Weights of a small GPT-style language model, trained from scratch on English Wikipedia.
Size: 14 layers, width 320, vocabulary 14193.
Architecture: RMSNorm before each block, untied embeddings.
Training: a variant of Muon for these matrices, 649M tokens, 9900 steps.
Each number is 128 + 32 x the weight over its row's rms, rounded and kept within 0 to 255. Layers, rows and columns count from 0. Numbers have three digits each. The size before them is the row's rms in percent of the matrix's.

# layer 10 attention output, 320x320, rms 0.0386, rows 163-319, columns 120-159
105:113112097087130151111071096179168139110097117123132098076160113125064109154129115130134130082098193151140120136106118130
084:150133126127098157127136103073110101157117052112091090116132072128104124111178097124138134109179135143067088103146136106
098:124156137124163103156073171085174203109150128109143113152147093153172085123139143140132151115081095212152060167088095075
096:101114133114136158140094108107094074051077142098123068069150123119104144157130064126129098151126119127141124177129185140
100:147184123083096129117142131049124171133142174167073110079201165131130159067128104135077107112080150050137190096092137128
101:166111104096100108112114093053144150110133178131174164106117150146091130119081142054145188101076156096116127213126175117
098:145175119124112070153096107189079099158098100165130123176179112085188166125084115164160140203165096106147099121111185150
096:145156136154130126142159126141104146140171193175102128104172157106108096112095155157126118131127098140170117172141135087
106:158146154075162129144159176097170117084067114130166134115128112064112140075117100112197161107103125102128134115173135168
098:088123128169150105132109080104141138090116179129152107200142117151095148113137111146168115121108138155140105068096065142
117:128125141158170128147112178136177115151125103231096121115095090100130089117092084146184127081105145153147079172153110150
094:155152072121097114112122130169147075108177142167047150126123118133190129142150131144171181157133160115097092066122109124
098:145117122092144124104202158092142091122091170095141131171095100076079121126115123096136072058109110089163160163140136159
096:084140168094080163144074086153094052087146113109099184134144177069228092078122072185172119089120158131096130140147124123
107:100154140122109120131118081192086180126143141141147123148097147158153170189125074170143122170151083144085108144139192094
099:132157119152155139124122123047134048079061160150099105123108093127119121177036122136158094110141050144111171107130116103
098:160140099132160090169136111189090103142054119123075121134124116149167125154187136076057079129160136107121166127124144118
101:144111096118150170116187112135087088135095131103127066112205081135132133123186096211182126154108108125111169137159121162
106:172135143106128109103153150126129129136168130145118182149135094162129126127077103206087061154157188065105112162111167149
091:111188104113131139164190052122178179113060151147138159121151124083185102071108144118154078188072127037102124177099136127
091:121093083139129113132133102080190147068151157193073122109177114107137112163151066158112055126167109062085128099145131118
088:103141099113108099115097132180122184132073107145175197180093132108150118143126139094139116124110079063113134153138157162
103:108169103146110127068182106133118122147137161170096111161113109148173084208160092086110118132101146102089198127162197167
109:143072135123143128144081171143159120142113127153166099183140125135045104095151083097138210188152119169111129111118118139
105:145160149129113123146136193082123139138125095136157129129169153069115173106152128122128132113115158016076102107165123118
093:148124121174157100117094150136169215059087110127086121158153063125139125148125139090132147088099080131128126104083176072
097:163130146156117109127175107160182129157136127142170153143078082092133146100148115160122119129139128180130162168133223123
105:154127153139132143076122118180136140179078116132154049127153156154119163129075068064184124014153092079140163142109109154
109:179140134159169091125087126082126177152135151074106078184149128151124098100078141132070078107181098163085125092184176123
111:176123135164132179116116135094105035107109165122061094166172061128166243102129148180136102143160098126168118149146085142
098:097175151136062158139089137148149136109165121154144153084130137161127095131145149083135074145069093102155063109134109204
098:142177085185125162108113167177162155147117125108114088100122078180113069139111155159089120123127179154110120137114139102
103:152118179101070144212106071102069092148123153157145147186129104156145155111168105125084148147084108138166139130131065136
106:156147137163143136088088135069156194121084112161181162148095148149155094141115146148128175125181210099163152172165206127
091:151106098105099135145133027084211123103201114120184110139073101151148138134165087158078079121106119121117132156182148211
096:111111155138131168105109160077124133121129120153125126106090154076137164145119135120125040104111219188195120159146117129
104:157161136167110138166137115175167120143106109138157137133182117148155151156128061144106091112119158143128159081095166132
099:133145129114185136079162104164171161067176117109086111145077144153097136066117066153132061128115157104103167143137108162
105:120106071147123156120131077152075108193156139118136036109109135113086074078123071110117064164127113107148159069110143122
091:177135070149083107139138169151084116137142205119093096147089161177111104145171102108052109142120142172183123146117159170
100:138079169111085071103132124117135103079115136209192101146132112187122155133171108138160134159143205189113143067093147126
098:133131131131132159123123120129102142173069160118156188060127150125096113178159114115125152176155131150221125190098068163
102:119141150128110099128116174141139103138152048130087158171121143149096158131115127187093154020152159135140103086129093105
102:117106101169137119130131121156116061136142098108064114138132124076168138076102150125151180191048087104122145145106120193
102:141107125099091111172170079119115138114121071163116175143087145140131121088149080098075146105117159149103213129119142137
098:117135081167148137136157128114152106134132099138126139116083194144131131164144119177108159138114125135097057062173082140
092:159073114150158092109133153146100121127137118166172189152120178132154064072143092115145149127106097187187133118097159052
100:127156121116123144108137132181137086039135140128150106118108089112195126113126145042129129101080108149105191179176146128
092:109149137107105149118167103104107170164123107126138216096152107134117170104155096125181165110085130113098226161150106142
095:143180130146120144145142104078097040115041117113144148171093146144142079116110075151129153111136177141122116088170177105
100:143106150143100129120102121099144098081121071112188138136031177174184082139178163160146114171061129218129097121125118114
099:115124130095160123129127080119162147105183107165138142157107155134115169140111108119135170176189139110076179102087141116
101:098140109118142107130149079082174131113152143168131115118194105131053082125105125130047125126120058102138133078156108160
099:078127130149124096133163096132126248161126071158118062103091162085106131181102137097118133122156201051172142227157142117
096:148124132106100129155140116108106121114054142145115088133109115148114135222115188122129158097132132092147184052122206046
094:109173099162140134131151123160117099111126116212099093168148116166138129161156144119114111200093204165162109122119079162
099:132130079163158116121132139123134146118196110148186143140108132102160046063167123141164129106202144145112162134134127102
102:133115137140146141118153164141113115138135134108078160166157185153102143122139140073184140129140124123104075103180165143
101:134107110140146145118102134116098158114138131162089142110120152108113121122056169141182044135095108189061112123106058068
104:088066115128118128128168158074129192203159123151100177144124092080148148151157107134138130124137104131161072159176109139
098:074130159112105136112145112098127166158138117075156126141209100086100155144189123123091198101142154173144116136158163094
098:153148172093104141152096134111176105175126187145083127106180109111129145151110139084139083146130059159162106133125141106
094:134071111132147139117089133131128088183151079096067121247147094080154106116043132133133087125165180101131103136143149102
104:131117120098120106117116129089106097202159163091101149111168208138154172125123073095074110178073150168101082132185146095
101:140137142108135129161165168152059111117151144131099102104132127062131155078176172172170204082177115109156179134168071117
113:144145155138134128122161137151118099113173069114131118120147138081185069172069092116160136081141089156236146145121140156
105:136054142129152107105154153159124142144112160095120117087160134103106167100161108116160096179156168144087138176046139137
101:130173136122146086117094046165106114160085121106088206092147132169090106138195184133163132112128097164124134073078061145
101:123132098142124140158133137125101120150125169136145110143142132169139148168144166119165132178087063106124089122150066114
092:156143155099090104124136134086145110130146090096178192146064078153120081122145161139102152101110161168168140135184106112
094:143103127105180125131127121091099141157055142112123132165203127131101087082146116173144158090096145144097141123088176203
103:134164102197138121113144140114152158126073110089177065095132124044152164093145145101160141186131155146094112105124110135
102:112153147127167125114123131125131117145150146143161167123197146110203170172092129149055122116117161126126128124133087145
111:116111141150123117134127152038177183180127157069103130132152136105095118176106087127113152123099109098175161131151082168
105:132103143123176111167154192129139112117097134111131092121123049100170090108061144141131088120104153069136117131114137113
096:153121073155073103149090097148106171114123137149152156129100153105116101120123162121158008117136090110107130117182082145
103:131076113124085072181125119084143120102097111157080155180146163136103220109154088098144083147134155079117131164148113145
101:137159130157123114096171109128058154156109127157124106130158178128117098125069142016132122103191152146113077158135144153
102:105127138131150133168161110137109147074092135133118174116017077137090137113189135140093192159140164122161147194127090105
115:117138162164158147117121153070157086135226124157120067086126147088060146167089110130105130135092163128119085141147163106
107:103097110123133174180170127202161133131118111130150138079132144057127127129119137161053068108209151163165155087147127162
103:207149118116143100146122127121100122119123123169175104154164141141105122151059124161168148132140131128122066107165133165
099:094081117122110137126100148180105109073115118155132118128099051124109120117119100103150147113116122088128149140141185172
107:106159107099152108144102126107142160100124099205179105158088168121150110075107126242168109135098203134134159131145143114
086:115156147152123133156106064087139181169119125101112089118129079171121161102150182085118167148093164079135121084135130128
098:091123130136159164108142116153115154110104129167102149128077114143225098067140084183109144134112144123068083125131123080
107:119100140120125138135120111118191125138129128112082184137111115118090144108090158154188114223124204121154126179166083104
085:154149072173151159118131056148092096151165112116088130143086140142147097157122041117198093094143212116162119181128140105
102:180148125150108140113095132086100146111140183107129119105167131170150170106115164102135130166124114136115210140171112135
103:094140159126091111146157155098082108083162104130156141093110149072122155142139131118092048172147172146125145142092106144
111:131177137125145166110055166181169082164097156135122137102116095094094073093116124198102139135092120135065086174158086129
099:109131108152150101123117156177144105151150126151101106109149121126104144118138121121131076117140189103164102120143126095
083:140117165139149112123179110137123147133169062118061109085072118159158091140177090148086133168090221109145143136099107120
107:127070116105157126118128097174106129170119102146158133127102088159119154084147106172187166098075107146133173145149176130
097:128156145149110171093161172126124141082135098087117113090090211148137089076148114116185096132171165133118159215193129129
094:150172117145141101102146082161133151132125096074156136103084128088119141076108182186074173235158161107130125071176128070
097:126137142142144125122112111147128151115000131112116179160114159125152115156188157125164113160104169120188034155170109188
100:111111108125099153114115071148098104162110127150155114097150144191118130091088139113093170111133127196127150164064103099
084:147166117111121109170122068139119098102088194142160137161182188113136098101146085126102160209103097085151117065080082118
093:115101154190122165112143076130168119127116173112132064116100106182106053142150081059113126151121161140060086097177116126
105:179096129163131157088154112126085122031139178113097162135096091132076143120133142165110132164090143098096133134120087120
098:112076128159124139108128165095103084102117105130115103096164143130155129028157108169131098095107172160136110083096149164
104:084160155099129130156104118040119106148091152170141076147112192119138152205105119079167107159145153210109116179110069152
090:124104156178119135082101193145128112132103146159141158136190060146125131097124123115139144188193107149102047128090166100
088:144114154079116107133124149098073155132097136104100129171117022099125153098210120132162110086157135119101161091210082142
092:102135108112160132122138057138100148134112166181076117069123139122115144092182103127091101153170161093133081135110103121
101:100096087132112114131137097145139055113095123118147128141143084073070169123152098147086135142078168041212098163122188145
102:068138118133094149133160162145094083113074089105158132173110133124184085145158083072136144110131079057094115118215114071
095:095131120148139171117158113121099090151102117138117103097196078121066100091158105076211134120130169143190123112072129094
095:085107134130104109170103092167123151141124095121129126132136152148100050112146164150100044059167153183169172139133108165
093:097134150112113142078123140102116085198121156072103125112114116158118143061143075117152124128091163128111173124127068084
092:124190121081136119138146146123123157130107116123195094179093150117115169120113122134155113162161122134117115089105033147
104:184139144097142083122111178109132112098107093093096138094151152140187109159108086167169164131107146128078175122127169150
105:103133101160143118148205128157148186133072133091143124145114138099128163094170133081070164110080118126172122136178122131
094:110149149137146148175147097153147062195125143128148143207125118135137110155138142162129152156096156083184091143161187120
105:069136145139102192072148160141155146182121189167121068184136139100110106178140112108136125182124122088171115151113165170
105:081155144134105105142144075132106209086140117096112069135086146095158110163093144128134147127071093131150138137122111144
094:147137085154160142148096190146136108118162156132189115159159103100102145115150067129140087168172093122158132159026143208
088:149120098136087105156121135092131119132115181116120084123080117118135148169098180132028134159124110148079126127087178137
115:132142115060113112121141120155197188109093136164123068118116140127126090059100053149080136088156113091142119140119109110
098:134138114100121141123126100087147130114096152111161124078116073147111109086162155173120118186094150158105137112076090095
105:135096153174150128136087141106128141214076058086077120168200189083145145132201135160148100059105117123171137121116122098
103:168138128092130126136110126141131094137114149210099152108109102099121152184158127128142064107128106060140174193174102145
100:124128117118095063112126167111161131151122114089172088110139179134138142096156137155098086091130139107129201104134162110
097:117070097115118132121141156128134080161149121153150064130131148141072075107123168165092085119147201137184181153158161191
100:081096096118127111135169160096076133091195191096101133123140140093100061148142177109073155161067118105104092084091137062
094:142135136138157156111159071094114145143184159199102052180099168099161159107133140154136149205116075165086197097114132156
099:154127116127151108158144092067114130137097100116091056096175147096107156140181110177105106069152065173157104137052136123
097:155098143095132150140136152114134129147144103127110131184114142124119154076119138181135075121177117119111155123106127073
099:167138140167133130125130139123163090140171122157191149158115123172128149128123087133122170089177116141143148094092056150
103:132134145115156163126136132193088102136188140120158080128099212139163159169153141116130061113155124109158128090126115105
110:139085114091140097135116223140112191069124171093085196095064122126118081133129065102138111060149151116130124095156143162
106:102146162170137165135100122067138116140110127093122177063141112133118115129156164132194150127093150114113150113100123150
113:087110123112141076108088164109133076145142165091120142182084135184132125133175092119153187098165111101160157154105110136
104:123115148156135145127160111122166116128176108110134128154104176185074180117181108058153039081151132160137126138112139170
098:121126145147128121106142132128131063122159057140086125100142142152105114087102166114074183100147137176122103075142158065
087:107140129127085129119163153167155152158136131142123122113085073085086159170136171109070125113129068085138130134127172130
104:149173077102143110153148121107124159115105174138099121100139164122126147092089131170174131086162117121079150133157161069
102:122103099151106159110128114239134115069147164164151119077202179128156105134169120084093183124120152161072134163096185085
096:116123124133085152134152156161143129085123139199120150149120178145096106131127128090152185154143162093181216096103136135
107:120121119125084137169103078117194133111096116167127111166084063160150129141103114056149086154140133143165160086136123160
098:125149133166196151133160156175170143157135177105092123144198145161061100179091152108113128183139072183135211118122166124
102:156115134118119133146122180136154192150099102175163130124070084151082150117194205112187097130190113150150111110108157103
094:126094125144125135125156109164138129114167057151161098150124084136096165095186148129092142103218147129107136167103176143
101:137155146131129111122156151097164137130136115195149172145137099122105146128137150164150092154150125227131085175158177138
099:109107097093081106100117133121128089120161057111151101137141167073149075154140063092126133185125101135090149106085213045
102:137164161101130104147083109135120200168144143132120131161189106112152147106110069095062171085095134108100140056148143102
094:148173107108089109101167187176085106123117126117150144109104219086125134138168132111109112087177140165127087197154111127
095:163134147091135144166114167098067100091158107148159162136114146130130168145069156135147111160143121188170096198091082115
108:151175144149142124139214178166149129099087137091155203151156190140107142080182083105143095117140137097063113108127102199
099:135059140143130127153128125099137132099202140165164161196216120136112159180173172073086044148085147131098194133114066153
106:090137095148123157102161163164104124176134140179128142176099110103081135155070094118148095125087168139129098172116125147
103:083120149134094089130157130158174064131094081089117091178092177158142124114101154110133112069115121143143098150144124161
105:114105094097163132089149131111154095131097094154043172133128038131172102099108182105152159096096144108092194133147151076
102:107092132142121113132097093093097114045096083177145091135127169178121141078152076166130134158112108086103102087156115162
194:104107110106147096114107115123178124062097175118079146174103130105168101096163115110110150164140177134195119096124099115
097:129119125116105178141112090051092151092123087125096105045122094058134108161177103072126156106169130146083143148191127142